{"n_layer": 16, "d_model": 192, "bias": "all", "init_std_up": 0.0201, "optimizer": "muon_variant", "lr_mult_o": 4.0, "schedule": "wsd", "decay_fraction": 0.884}
Each number is 128 + 32 x the weight over its row's rms, rounded and kept within 0 to 255. Layers, rows and columns count from 0. Numbers have three digits each. The size before them is the row's rms in percent of the matrix's.

# layer 6 MLP down (transposed), 1536x192, rms 0.0444, rows 134-240, columns 128-191
100:147086117160116113155160110104134131150180063134145166121122121053193106154103189092177146121121117091140141152163192152152172132178110123165147166184105158099155122116103128105125125131159088
094:203099123097108123189126150140134117126121132092154137112143121107120172170152135122146097093175145134168064151181145083141117140180137149139082141112176222164179081192098174167093146105136175
090:140137169058014169185172127114154124143146153110146103091092141052103108092136155127131062229187133125150090158121126168094130118132119147116185175116136076147122118153167120083184116131132175
095:128137144135160166156108090131131106117143089113152047120129157135116155047132122161179166130110150144117114104127094155094093094124160138189095159147127070106166173102088145155080108176158149
095:176103103113116101132080142132169119150118086124131141138146138164175183077169104092134165097166125130095090193059145145131163096119128062125108157093070127139180124121139201134133118179039073
099:081105104120131115133131049139104132125102192122144099109102114107143179185095177111119119136139158147165183086154150078083151130096029133154071121120124124118151175150119173142136124151110070
096:145113114116167152134100128140115181100120114158045110147182073111126157130147153123154135078137108183163110152116132148133110149126187034106114082094157123175155114123115125156155063121111135
104:159149143122153163124093164137130135164075136094164084098111138120188138141110075084131111132164104115111079185153170172140074111095125139141083084117181154103137123167090140137130086117175130
110:083147128150124078131118161136151155187126135140075066178075139095131200127091128237066091094136122148157091125101111116125152125130180137157114114150102122134182110085103102131097122171106162
108:104148174181113136108138088078136128202170107145096082118077200078151150081147106070111069123087130116090201165137168149157105158049137155128176130087117115119157098112128165173170128084107135
104:103137154087123121121106123129054140137115117110176146108113168059111105082139111131170109104133158118136103171098066165094105155089110174166090110137085106136137114122111165187172113142127092
100:095102145072107097104114141140154133152112144172073159131137127148094142153155126080173147127156110179230104110138125177104133180134107131093126080145054131109099085126139166124081109095110147
094:071074121157137140159189107173096100158192101174107157158116100073108138192124070094093183123098092166183094162127163120144117102095203056149122126123118117103135182128172077153129129163083137
100:126130148078132111110131115092188116088152184160156110106118107131135169113141144175101142127143151170121151195157140169152076166100141155198183136115116120092143095083154161131100126080102141
093:103117166139108137152163161160150115131175066234082151144137090170136109100095161103106163141132193138147198168087134130103086127144162125135112136131117168108124112159203129110170112134112185
108:088108123100148144089132113155108152137144192133145036121108124189215142126168121169108138145100210163145101129127110125127124216127081149099057172102092135167083084130121126116105176135113099
102:107089097109111128130163095152082138119125123127139183162129228142054107150136148163130192142132130175107119152103151139132104110135069105104171093066158158136146140114109153090109108107146130
110:126116099102081103131116143095136138113106181131193124089103141170158117117113130143159068100127065115122032135167145113101149141100215087099123144113118141120139122123160150111129115092148141
100:065063145115207102202097111165156120145151161157141100163150134141175126128137111186120092093122109162166113165130149178139172090175142177137137098139119114134159111077153151123149140088120099
109:071123104114175138123180157124116096131107135134166164087138125156120113096126106117181083133137163156061125146109084121093115136144213145061138061171103075128179146126137125146121167122087144
101:184106098096107126145162123168102096154189160147138109144140132166112088135159209089124105179092149134143048097128193095117131156094131129116107112139110144139179138121117151096181117175140133
100:191122149166131118117196216150115131151121085106131143064102122147065132098121184150158146079189127124127142158107090105085102125120108136134116118129104089167127140105105133144106115102192158
098:137167095180130113078189147128080156075129166052107108178140108127144123077104102095113113134138120145127150117181129149144137086140090094153150137082112069125126118139113173119110131101123139
092:145130170161088091159107109168195091123146098123108115131114148096107103150102143093138107166210111197154058166168127174139113117115172145134095115129052174069098168126103107111142156179138094
088:170120058127104143171110126123092211163179117107093159073090102048140118170099146133115128169122130113146125117107151085142086145111172115156147111106150112096168122112125121143115103151134110
113:102097167186167124177117147168077065139175128122074197168194173163168105136188082115121104120130152086093170084069133116167164113135119094111100132117126123166108078107117109141127123037101135
098:132149125178087081149156156136106144101166129148056090119086109166143112151115153117142165134051091132128114104103143113117151129182141118139162100213150114152141106138085104068137159080134214
092:113093141157159167110100145109085106097102099209151069147068135158145088139132050100144105110177034149060197151133159155122147140117114131202077097173183119090115121126106152106159090125141127
117:135096084129097192108166157162166114106194086131180133151107103167169113153139123220096153114113130117167155122080102134143110161149077124116167138107133122138119149084164195157126158064095083
089:150100084153119129081106121195093106137163104167175107150131112093102141100181149179146050097181164054079106111126094138095146116138145111130124079094103098083143051194083161133124134072078100
102:148163126099159127075089121117163086087097163148098164146121119101131181121141112163103115178133107120119143171102119117153145182055139194154124125156122163151120091104153112157120141148128162
105:127164144159116196128130076110160148093117089165088175102128159091136094098185137132126083113164109160053210131119205158146155162099146085134134164134105155108115145088149115139120131137165157
119:112117077150098137121116183169127110101088135171144155147158116097128151160105113171140142121062177122148140100136100124041057062110147109077152131054193150138155098127136172112176115111121168
098:141133143128163138131153141125133152106109140084057106129113162137170089175170073123154123131080045149159155172184118135113144170155105160149100151117144104127134188179105148169174094146143148
116:127108136125133093112098188150146151083109106190100148128139075138178121116201097125102181164086171141172091090115110183123186131118102067159105126129141155111158136162127116132125150118126150
096:133139168119179147132149183099156095094132116152109109167111146103093099075105159110032109120113122121136149151036163078129085132159149138072117141184144144119169111077151135117150134108130177
100:143174152097165153142110099155118094147122165071106107111154168071130118188106150209092122141123157119151190095174141146097167117114115109109141130148076116110131154166076109160070151143142089
103:089105152136154100082121047166174110154098122082135089132143153135126148122184153163136103115131137147131185121184180157158129190146093136141156112096155114090134109120102076103158146148140142
087:168158106119115200184104151130100128130056091078076112104124127111139109136087160124175140137090149112151154121182108113070162120133115181162106145084120094166155139145113107100096136088160089
103:097161162146143152120095162139126146135109117102136145115188100063184128097135113129163106126122137109138151144119210138169236087054116113146130107157096138059103116137058099145147132099085229
098:098087173124129147150088107171136143160142112133152096107183127132132093151095106097131165158102132109103160130147158152161137099119157064072109145132136068126122137147138158153122153078127135
092:107138153098030152133149121131078138132119085135143096154136133122152129133148111084165146187149041142160132154140073130116120119136184116120161193132141091176122131111116157135144091177126162
104:107079126191136145137101142171114134172079163153037112144183119116007124149139061117137159118125135150148125168176074167104163133131127158154131087145143136153162091136188122147129122169098126
102:114164203172110162103170157121130169110113140131152108079126184131134179176122192166111099077136119091088170170143121180168063136160061116119143096181184061131092090151081069133133129109131092
107:116068120137153168091128143095147159094158120126141098167108085133111174136135115133071120205153112066114102125069101128166160118125104144169144134157099101162141173114141145176151116151164141
096:198134064105129191139119126129126117109157145137096128086092085150170161133113098094153107121117105106100093162119174143162133098168152121114164049116154138089072144121166160157120129166142083
092:140127080075095076109121130220158111097126138076129062097166158159125141151163140121197176144165102126154111126175116092162152125097068122120190147071118071176153186155148174130098147141146066
096:133090110078111099123110157165138121151161158145179173117165096102113142158109087145150159135122160142164131116194095105131141086101198103175138160118119140117125138087101118146145075135133160
107:139131127167091138097115180121161136165120124127129084186147126150118074149109155163136076127168108106058113083093190098199124118121129066089146100126152159116148107142127063159105141126187121
100:130112167122103114140128159099132173117149061110143078134096145091182110094141112075118116135121094213139129106132189133157141092103120123108139210133189111127147134145130065151182128105116126
109:144134129077116162096124160091060118123083105130102123158121123129150100186095058125085105130149093136116155169093145072106133146107130178178118195169136082130134189115108125145193100177130138
113:148122058135102108096169105122146093138193134108169123084152198166198094121185136177113104147143154115151122183116110132086103135143200114138168153059117199165169128120122119156089099056196102
103:162162069082072125191102137146123057122134131141135145097160148143124161101109151133108138149159083119147091089118169096141159130177101158099130179135090147182157098189170096170129081109073148
094:140138151109138166121179112130153101125126184194157168141092091120114188094099114104152100144156066141146163155177129126111139121052158078125169087135121151047155155098071152154060178130086159
099:116105177125120133116164129084182105159197192151091050067133132091142147162211170057113096130081118141141100161142109154112126092135121099107171134121121121117116087092143132148160062142125143
103:107143122177105112186133175115143138082107115086187141158096166169121130157155087133174068099089104147067111117135119072106147085123081095168104091106141157093162166141157116084139158159156108
108:074147127113173064149135124124105068122087161067146172102139136148111151156156127127151141127159179119105130134114056105154111095099145146205129170128086099114161181127107102160125123143097152
094:154067161115117119160158174045142102129152104130125133142153126127141148179162107177111130123109118136129116170154132100152150072141084239086078145077116090113146071147148143139124092070157153
098:136162110101193115144168161156144128107109105142148104121112144163139122191120142126172127127112136192105112163139150063124071087137175119139103091072148132182144141146101144039152106023147110
087:106104105080134084112175116113122129121169197169110089162174138144203163115152161163107170169143126088148087133128149097129099147123093080064123150068160071082148112033156116151120124092099119
098:134145127103179111095129149087183081167091119117177104126130132087102168131131103123106093139154122099172080146096096151148094118080158084122075118157170139104118164080132111099140166149092098
092:130086154182088112127092136156125114126141109114154104146135087168164119144126141158123009102124156138070142152079115162187097119089121181170184131174144120117101135051191159154128154158100148
102:133082122154157187156144123100178120165107112191081139186137116105054098123140120107123071098138128099135128220174078134096175131160132154101174114086098142115161143190192095155163078139104124
105:223085081143110170119192132111132137103127118085186153112135088093133128131134169146162168125166096106124064073116084069174221135134119134071161065136109123116156091122166095125155124139081089
089:111116225082109157129104162141170105189120125132130095115100110128097106094125187106161148143123116102131031144113179107098110161146108117101102103140123147123143095161128142101114079164143054
095:133145141137129139195116140132138132095057092127044141141141165086128121135102146128112169148141113157149083124123182170098063154164079123055146109118174109125156121132162102070119070118147121
087:162132110148107114122173169132128108130091150152115137153196138108110151162087077128061076134128060143155176104176122123072161088154143095129127137115103113070077128152114146138123097153058137
100:126108117155078156107136154122125106121141078084083167114106152181149095103118141154097113122201161110101091133115092116123109148140084115130107142095212147131117114163168124079091135176134178
099:158184116142167122111129144133128129149073131144146159176120136124162190107083091113045186173071146078179192143157146132180146117132138207147154118135120115084166154148138124102104091098144171
091:115157089070083128112117113135154085133128120081161091125116059059102104104174152152132179124194118129120127149080077207126098159126092128176166106118138103146116147176146120088125094150110152
109:173088145093088124154147152096140148103140150109185085144104072126156150141124161119102095191153145161185150124150193134107127156120142135185135138122176101156128144124101093116081194144080137
108:123160152119100148104112166145135049090176115127138174149086196055187092130164142096154132137121100075174111101113077121148218179097078143128144117087098164130151143172096145090117115164158116
091:108142097096123103124122097143125117122126140176157116172133160103062188116122143048152121093126145108113087130144129186148103076093068151128173126124074077135136170134111120161096115195096085
103:143096133079085098185135120139111117082143113161179149089127109149147148111127143142168108117104152131115166137114169176152132123143156141160119119204165071115108113126083172174136179157174120
113:086146116141133183119142112160141197126147122124101133091161133134115158204149155166103144085096130123178105157159178099120166115105129059139120179131155101118111149113113170091079134116126048
104:074076120106103118153106185070159113138138164230086195133094149139102115121114156136134154124132090137167111098152098089145177093129103164166104141113023133150173139155126186121094141079082193
101:110148090110106125106156089169123071090056123123112092169139126140125082115103092148120129191147135144093134125093113067111030096146140153116089135125137143125136167188152101071112089134073186
109:182185122145101118108126165152138155124155069162114202148132065119171058126167179128137124135088125105139105078132103147135203157105091112120129095179112078140109100143132135079095166131062129
098:111162153124083116090134115142139078216094182111094125185167165163102087153112146123120088157135159140125159132217145133104098150146190149142180159099107115069184120115151153109047107139096112
110:086156203097103155163146095111134151193137075094179132152077156059146110162120124074141106152096136110096186120156143104076170141111151122116152096159114117154080106152138150112150164185103117
092:160111141132094132132173129177132188179092152087113100125132183110117084124110109104131118148147140110128112100064152189129138105097080147138091103111165191094206168157092071152223083177043138
091:197178163068097118140100110087159158164168115131146121145090147093144181133129112156184117123197109115151049158121190155134140118088063135126135057148105098112129143111092102121157113123110107
102:113089111112116116159161108163090112168164118130111164103167098069167155150178112134156157120169143107106123132122169123151092126169113108155171107134067102129136130088091155124126125134118111
096:110119189116198132170140103121126135150108148128178164116117157138137170102166139121121119080091150187077146119151169120085155104161067154145121133131100092124167136136135088097098126140138107
100:149121140185160154126150120168136034095089140111153109152163119110145156179122203148124127098098121164101054087128090058066137076104104153079140162132123127163153084133114095133118088104135096
099:090134154109138095088162086124169104168174133150131124089136140157120141150086082079110115154139144142109235168129174142149077129085107096099113150170118115171097097107139170126098134171137171
098:100100087163130108150108191138165208127108103145145217139123134106175126157135161131130112121143098150111108191142133134129134109129101083138137114173097084151147157113124083167182102180068082
099:126173063123130080102144154151147126133052095137138167169145142139139127134078126131144160083086075148117150170137145083095116104147125151083108121142083174108170164076127103095137141055148131
086:156110120125131104165183126043136094126175155062121030131106162108125122101138136121129140122124175065156131143150147084149142138132170174153144122084171152133151146068104143132116129067090082
106:108110105103134133136124205102120121179149149140135113110142115115086048149157170123148164089124073156106088106081104146150186116116100163155150104156185107216034114128175108179129156148117126
094:095162108143113103159080128098174138094101123145130156093128054110104094119136152169195077156162134140194124107171097124158116121171209115150171159134114128087168101150128145172097111128092184
114:087142149092128099097142185135067069099158076105083102085077158083167086110164104107113110125147113134087091163100113123118094114123140127143179084185111155120119064121119155090102083115108148
107:152122101077065150162091109146136143085110184131107105083136080191093122089163181117155142155113087106069106129130158098095073095132119086050097113183086167119102141167112192099142135141174054
115:136134143107121201072117110105064156091144139125108105153154126145124189154176061177107127126093116148122144142065174146122120119079097163123170138149173134096084145090071125140161104122071090
107:144152138130129139131143132103133150177109140124142141183123182153115080090129097115128091172127080158152113147108141190103145175160133135122123128088122086131128116151114208115162106133138171
100:118168161151143117088110152167173135226165183128122108168115207159115113163089096073134176162120113094094117145184155132110149157080135129195066153160168142083203149097124134136124144110059152
095:195113176150151103159116102101117136109111083115065178131160142120064150156086099071127119100151107129126134141146094146156160149150113169164106129197113125119137140134091158122159127172087134
096:135131139111101149133167121154084146140187101133143201114104105157152149089129092147165140165072102081130129177098125072172110140075074107151200094151119143127155070097106167122153080125132130
099:115142115171226148120127096166157090141069092128085114156100119072166085171064096116140069157038111180138155145164173119144129109126128124130160115156122164159106150098181089120111146131203137
095:074173114070175163037148161079080187160113122185189184170188123085164157105119167099089159078137157094092165203137127176118106104081133090127143157089143153170142142122094171138150118119108121
098:146149135123153058098163074143162075188077138101140127099154150126189097095145117133140114127109168078171136165096123138119156185136049109157130131118104159113132098122141066139067146159144095
096:068133136143119131146129089073117089123150068170199117132110075169130122143129090162121187145141191144113142205111107076139082119159163160077099139095101132175110138140132146096163139162161184
110:190113118155097152130162128171144083113189100093120156111109100086128168141138140122130118191149134090118107104103162063121138143150156131130125182098090081131133139075194097064158133119159115
097:111119049113087158164123130084127130107160106133128146107175087171159159130106147197094143208148110100126093139103175115126152129148145150123086160143168098144089136071170194088108127174146106
094:084170104115079047127066088118119146129157124133122161183121117166086091165152122118112111100136128060107112145154124122096181126096145103152168145122130167122143121176139080179149180076117075
094:121106143159124151154140141119109107127080124108135199069107149149165138179091144106156158129071105151096165075161100151146205174170125151160149121084104129127133090101168146158119114140121162
108:142083112152163160146205111087139166164150167121116140074147176119116111124157119114112126131147087137108170166127142142096120190102210136124165124139200093101088109112162130120149117108126136
# layer 6 MLP up, 1536x192, rms 0.123, rows 135-241, columns 128-191
097:145156148104163143151181133144078123146071194104156139109105108125121134162148140136101160141111141170149075112155134116106081154137117124157164075123122083074110130081100102160130081106103108
092:169115080195168118152146189110099063137163155147120183161222061172120159160137096108154145091107099140090117118153111218149098139105115195059097142136141123100104149148096133180160196086103119
089:157092108134154119176113161131155138156178130145138188089125110131197146138137141118101202182072074169100102110124113122132108121200110159132121170113108178117144097166085085133140122158083156
098:121146115111144169142136120090125119098114139117124112075152109080157130131078143192093042124122093114093186152081151155095145154163137188142078087171150102156111109110120115153166137142107177
100:106120138128090164095216137148108097079104132163101175078185150104107162131130086174142164108062058092143098147122139093108071121128093095104086118099140139108115127155157110082147147129109141
099:062129190102090168127177125156151105166124172055163090151103100121153132142089118152085177157120095112093094146100097092119101102168133160154080142178196133112131120163104138175104131075168156
100:081103143111096166122110079090114076025148123080119087171141116092140144127147115161140134157157098167161110142177154177097163116174069150117120180112119174131149122150074166179090128135095158
101:086092105159119180144133179097136125130095145099124208111081118136137188094121133103125085064130197157127068088124104138149146165132139156101136146130047141157140127140148124141114133051146121
111:125167111113070122092113105151085166128077163079075144139126136139127153113123102144165165169143166141145115133112139117109080104120143140187103098108123129056099172067020128100084060155142115
099:118126148087099127189164170207119158120201108175143107169098125149121148113083131183091139080100122117137094136090095120134071151102156076096089144121166123130073143165140121129112144168124078
099:131141117110162165099167158156110131131146150139138169124129111120137135172150118133092121185147137092096081115156152098137142160089097081108147079164119059124125132165134131103119132086163138
100:126085115118125104151172086145107157141135136115166124109150124125146112077106142179094119132165149145112121039127116125130091066144107131121131127113113134180161114145115093076166150093140126
098:158055090132101132116131136134060073153077204135098093089123153129166169134193116177094153111137107128101155140155154123089151152117141103122130141071126092099134147104092099158154126097174086
100:125066168113167166121189124124132057182118148110208110088143112113083053104166037168142105159139130131140107107088121115126081114105140157121139097118151142150123142099126149081148123119165173
104:146123074115126141137055141122151062144137168149132142115137129134115130144186185171134128103134157170129078142118124120166095077110156121138076219111144101101115166116106143124154122101153121
106:121093131153126095166126143136151142134148150093090131086147061099201111081097158152108084134128078107173117149120104186099146136151162133113153122111160148089155115113084057122126108153085113
111:137140065112175124174148117131155108120167152119103078128165100157155145141105101139112123097103150107121133069130129105167151101058082156123117120137121094127126097130171171105107110137178060
097:135164131136113150158120167106161129068152156166126138098094098141173124081090125096159098111208118075149099096124122135137068100140099064128102122146149095137096079187190165124149137128137122
108:131148140103209106122146092146097165167089147094154162117131084131168155132112118079089126147165088128128130165123099124136096144132126183097127147115132115165154128145102165086163155160153132
108:123142111123199099143105136108133177077085100123131157084126164154098111089124116086066117165122122153113112185107150113123097179137149147135103120068099117136063101204149140152166124102088136
102:110103109089151128187212137193089166132107097196157181117173100197074097131130114207161122129127108145167142125091154131081179175112088094099071175133066119164114139080107143168143112111156158
101:087126124137156141127120111110130118094094131152111138156126120121125164129088160085117170179127078104149125123147105154200100156144141156080056142135164093159123143147082150165075142102133146
094:088063081084206119140149110109147083132143132218151154151110196123123106187184114179163132127120132105119142106200120157135084158125130112130124158156086180083077152113162108132142168176112171
092:096127174141103133051113102186169084169120165174128169134154128131037068147132147139164083071168086110117137085122083187163174110120137109121126151151145158157103111092134177126094214145117113
109:142074126093097165121110043111087069139173090145154177141126077138157134157144073120154141184095128092137135120100133154154164078142128156142121176142157159176101101063150140150088141127125119
098:163129084075107121129132141138089146142093124078112174135157125150134119098098135103086120140119124179106081100097088120135121083160161241137129155134082174132135100087152117184157130109095133
096:136108125121141143134116116178121117132080166079144183166201119126128154101106150148096184119083140122122124139158096104091160157104145156056115134156117048103105163165156111160115135150083129
114:193105097144135147110160139108205176155177138151163154130149086109113130154129114101122080128118108133135117081132130057091093139194128077103146130142150146137133181131166133186110064110165082
091:095076097145187126159143136117159194090067093115174109081079104103129136107150112148133143135154164105130153074129148101159137168164155104093182111113131034170168105161117169149172089114095166
103:168151134133182098121155087135149091067165156082109117133131077091115142101155056162089112172163088059119124087119132195153127119077197138110119119114116070156120198128177139113102170132138121
103:133110170172161124120121148141132120187080180102151148120185195098190157124108112089124170119139088157124100112080128157128137111153057148186153119164082121124092129060111104113054115119102148
108:136164063152107126110215159136171098102121095177149069138137070171140075175057051133105041099110097126084126210151126100150095167107101096135168096141130144110120167144146159140157104127137099
110:110174123143065117123152127141098125123100117120163089141126110109116146072089117170161114218124074127144142098156133129116161127123115139172142119127071168173137134147110173124090163089128117
122:184166123117148119124127185108142145125123164099122118133130080167096177104101060139156097133145162119143060121103116159158155141132085081172090136114143176087061160163117169093120143196134098
102:073134141147064121165094076122157140062109158124190074081146153111144143144114102108145106160170108128167148137192106121124119115099123153124093161113134171094063059160106119156136134145142130
100:124090145124143122118086138138099100058152129113101133147156119158102147180138113152131077166163156083058142143106161102137139086125150122086151152189141167109088146144149167051117076118127133
106:145134144104102093175210171132118176142110123100109097180130137168123144124142081128167169132165108153119153109129150128095172120112128122123123163140103128082154103088123157092155117095180106
097:145112154103162084121086151124078135145129126155103145102113086186115108137142151086139133113115203140159115122098086136186126168104118134158097098169159136093116107130143090126097106130121120
100:124179156134181103092101181099124164154135130084109144109125191131152147052142111056127104155178147076126122115132144113098146087104147133159149068127116151029148133158116153093124142034118142
099:122181137138209198119129160081081119103090187144170070144178094107194175080183139172111134135102109123136093136130058133132148111140151157147130143161101118123154124162146102035095139135076165
098:121142104103129170138111061122110102084146175127222168116174091126097110142092096175144097138136133149120095056130124137106125135126138138123081139151132146147144100174061082156164144071083116
099:112156189066111095145112137151071108119137145109130141126150140158112072138149105120072100154104128063118091126122101190125186111142132147126132166092152164091135098166155152075142164121166069
104:082065101088148108082101114167101103104087111091167156089143163160127124167203134155163139139071136092142099162104114150136097105109112134057124132104094119153172083146164149078115226177176114
102:125087126126102063174083135172155100167150118177112165167210098151133122103143095188116128132080091073103079186073162102128072125172151158149109124099188141106174088130135144095134144146109124
102:125132143141105110139126148082109077125126192199168119164162119192131180178159154152119114131117092051145127204215134106108060079101153095120135135093136124087126148145110129198114111114113170
095:156124109173165162156115132106124160092138047132126174149089100123111120146103088220118110090137095102094175123093135126085087124142136178139052150101169198128105105142153117108143086085181120
094:137126098120206143124188132099080153118128162135179186142139136088111144103086105177143082096098075169130152129133133239098105133141157172097095073076149115109127111099104169075129178129113119
103:103053122081111101154157117176158117122115150118102151121117166110156098101099174095148113111137138106175067121134106130176104131128128175113189157167178090162089162127135177126141144152088112
094:119092089134175107091118099203149116040139152128113222160166126163204111115076148177114140121128109113124139151149093117117094148167124109087132095130172107142149152117108129170131100096102114
098:071068127147135115157099108152140127139132165124188126143209097092177081138128154138149101112111135151107150131082183121053142128110146158143150138142114183148080101116101072157086188068139137
107:090129124111139136104106115156116174082175130061149135082133125187098126064177175105114099188156113140099119218185088173131119112132117124078091163127124118053145134158167132115155096127071094
105:124080118176122110189185174114125066122135114104105118135149132071141149114133119115114111169128053169152117104057108119132119137136138115092146221189109094099136209110112152173195122132143120
098:131098143165078071093153167139100133137142123130101129136100176067159119091117126189129129102156161169120133142114059074065177115137135180151207136141051136178146162116145150140103176096106107
100:139089174142035165156052150151093082142117121155142179142155132120149123085151095091125105175160108150147128140148081195101137115144160104127082140093149071090085145081150127093078147138190097
097:156128089054125107132104145111079143132065171111153075096109192137119139146195116081149110183095150171120126131051127125159113104140165134106134147158142092077139185134107161132085154151071177
103:120151129131160112133138114089054143084164154164102129117132133042107128153100086115135107126089151077103163144142146135162151115100117124167076158153056112135173168104163125069118147149135095
093:134173159073093130122157149144196132092181163092106153126124175081156118089134173129140121103144139131162119133053160154094143138101187136103131144155202127202163159161121097124203130184160089
098:106157130146108152124109090111091202176179132115122085099107101099132119105141087143072114179139136080107199119111153105143188115132128112116113153126091130075109130133053108103089150144107113
091:108050153141121124078126067138177162118131078119121130118129138134147144130100146101170131114081089119182182115102110135090188153088097106111145142122204076100117153166094156106100148059100167
093:107144162109103113130073064110113130126144066163175118089085152123116162124127130165094062092170176109102130136116181058163135115131174166130102145017139124181123111135100132100126098121097140
100:092097048105198128073174147159121132099125097059092133153096177139120117106100130145122153123062124162151133148141173127115108137166118110110133139093152097165115127153034181150140104101140138
105:148072129044085103140154131130092050135111103177146157101142095089103131118117084129147089149104077100167149129077111099139104126214135185040135135076113128153172164181167171144102192151185124
107:122169165186141185129173162092124172127148087012084135112170121098154105042147107168087163175013060127105132157108107152142161154187157114103103099157131158061160131122112138090097105148131154
091:163126212144157136140209135159103131129163128131108096110096106143183136130103093069132132175127117115122156099156057109101128115107128164082125170125075125121133161124103129166107149126181135
097:156072129154195154185167094090105053111138183116114155157120132145164162135143113141115124055088141113144144116111189113147127133113070088120098192057125090090136106146120053132100118149114061
094:141133057129154148086112108119206139202111144105135097148133111125139140112084143105182176060184143101113138120089086157159058120129083096122138055140152109153147127130113128139152142102074161
102:133163100129100126154125144138142119121166084154116142150152094139127142151108050163122113179111101155092158087132142151159087140096148193075188152136090122160117170118081110128090178162112101
102:133144124123168150168179097090162133138144088130136125069123145164073201135122117109133070139108131153156129110124119110151098155111098126175101100114154144100165117099072176082094074117117112
095:139095071143147089105081157107158137079097128097153140089113078118138115071137075145126132075119119103144092173126144069069155073121149178085139215168117098076090137085185128123187094154150125
106:166067139214130121093136088099184134157085145164133139149078130165089143145122141107129148084171137132139102128129068109159153130156113142171099106096141062076156122105092138028105151160127131
107:134150128109138192172122070076092144112088154062176121100129117126155150196109151112137109147139123096094119109103103135148161140124169167200116121176055148155137100131106141144135170126105068
095:170184121090147115119111091124127147128146088140044173081091181174153167152141148121193121117164133162083059084112125116117109164103079103169137159162085144081166162128123125126096137133073165
099:164135124140122102086114103152170126109058073177133112152120136113155126121143119129162124135156111146078115128127179163130147166111161089128159166157051057107156142142110193087124180100122121
111:091111107120192143139143157114137130166127114106105076161130132184125085167144124185152087118164086140121113177176116197167092143095119133109103114161144144090138166193073146159132148086103107
104:102158168154127117142193106103081110127123117124096148177134161165143081156167113144173096108121100057192166063140114089114160139161198162117133084085139122069139109114125107123124147079145120
101:090098127083101056143173153095097171118147216090083129055123109087170066169120158161079126111169115106117115111150053132112108158143136131138101142123108119142134084137169130162172145187191088
110:172100053132091105171183133167160131107123111093168146141121102181132109157182121204138164129079136123118144111144116168121101167179108121136120174087167175133099121113142109106094136159120066
102:108164156164127080150068129140108071169138121072070093148122162140120101114142127132125136125170158085110142139161118194128134132150074100126110053163115146091121160133156077097098182125090121
111:139109166124067145149109156073177131065106132111132073131130115125137168115119114105146134102129083134121114080152128114147086114156152189128094163114108183117097089130160081093110134111090146
096:102176130101018144141119112142139097144124089110173183146141088181151146107128072077121133139082145131123075115136156108157137201125074166154138114105175159118145119146154104121125130118116149
086:138090137135149187132118121178137141146161117194059109107132148154168083138160151078128158109136112072081143073193129158163141100091105121082117109118155098087125152134133110132163149111108107
101:158138120160197043132122091060118108139118115140119119138064126159119109143095204190088113112152113077119112137093139094123107163131150166150056174173148122131052138133087148075080106129121162
099:104118095133111183138088149163113135114103168176123171104167156105146109117088106138160110085103138113128102087152133120076076146140143129074092070160105131123138122105158161164174071160144072
100:141161119131114112155122093154140137130114159151091154104107123155095056094137104147149166220138143075109178082172157091138171169151056138129060102147099109121082100111133127138049132122128164
099:130108123165051164125066154126154111114149117142180177113175093135186159108068124153117108136081142190115088117096116113149115075159092185117124189103079127117077176102155155187107114144104139
100:105113084056148154122108089205146111140123099140122064130185193157125102151166089153054129095098114091093112097113133137126143108103139153138146138121115161128179076137090126085118117123141098
095:188108121121085138140130125138065087131120087129155171110101107166093099152123123087123154190185154130104120115124091131105134111170083147130108135112160080100075083123148106103111127143144189
097:135117144091172158136068099138135118164050149240139184150142141119130084171141163155186119126150134090144086097122105145117068108168125140106106151057129155184096094144143098117151170179103148
105:087108076101145175116108108102192108156082133126101207115090149073081129105104103145110106158142135135118130098099083178098084160123169084150124061134177118138138164127162080136157143095107121
095:117151174145181104167132155100155139087141159081185078119164072151140145124112128127108167107103089116127155099109127113144105123096071129169139082137129090064116119176144108163132130161155143
112:120133127173093079065167130122121157071182084120116099169126054110145140070112139117112101136125128144155144051104128125163160127142150195080126065101141143129148114115085127112114161132155144
102:060093134084085161136036127140130073184162122102158127144081103159137133130169111101150125143102162133130134122076146195136160148141144089165154097143075150109157123153079181139161142143134147
111:073086107119098174150154121135114151142091110204096120091156166099100092098099110188166142150125098136120142068106134068166160150158140114129116133109096092123106145134145141126109164131155141
108:123107143159072160120100110128165068121118082087187087114139129154148184148142109132109082086135152144158088126107098131169094117153085075114099119146147169151074120116161174165129118145037127
098:200141114152121156076116142171102145170117110125124176069152111136119180114181106074123128092122110200156129138091157116085177103182180113082121126114125058193110165124142120123158139131149123
096:079078164070127142116078098139172151131164148167104141043102087101106119130073107170169164155155153162143144086133121072118140150080115063116147175079038084130106184149144136077101151099148128
097:114162134073108073132103113185116136164122139103148154149102177147106164081117069147106078095212101176180105190159105118129102194101120147138078125144128125119115169140135115121185081170139127
098:090152078105128117142120142080146170062128121107092078120161139150141127146102075164132116099157094147170092198113051120143090169147085045150084153106148128135121115130068179129111175145161065
097:147109175107170080119157097149185080168131127127037099130145136117161088093092132181127109169115155081145144195114170133090148152138101104167142134157172095134127136062082131135111143133151103
100:132149126115109134120103129096147218117037157153082146074132074109205135167137082138139190062137095040168121068122090124180081159126168205072146097107151159171120117059133160122109126134198120
095:089168170105168127145190120094100146101171125098134154167097128152167104091130060164105133145117167097138189075125154073138069125224140153108126174147079118157087151096111140108124101045165076
117:138149142100068187189144172133150124092110108107163158143108084147097122211146119080182096151100118135126093147132134131174141137092155138142129210122101170135102118126162169113109073090174127
096:100145145142076083141106167156189082138135136114127178072120138125121088126103126094170112143099092210115169108137158150121111086159091167162096091160114063151159126108084113144143121093136173
101:185089122049156170164149171121136090065113125128112122078147110133152131122171126167123123155166105147144130131147063110100092100100198136141137110097102096060160159139098167144183084150131194
103:120065148158134171102109144124123127087090121124189156114143111083142122220155087098102093069094116112142043125148059174153135188122098161128153123100135088187144168140116122102077163198097060
108:126168164117120137154116148121172152072129127126139140109154074103093104133125065166168124215092152082127129088146107136128093128106116117143097083114113112129166131097128084088123111132095128
101:143083145121069119152170083110154086125166102136084119118085085171123140132106135117145129136098129091094087202108086149143110098148129108121156144155091132156174119116108109102112149144123152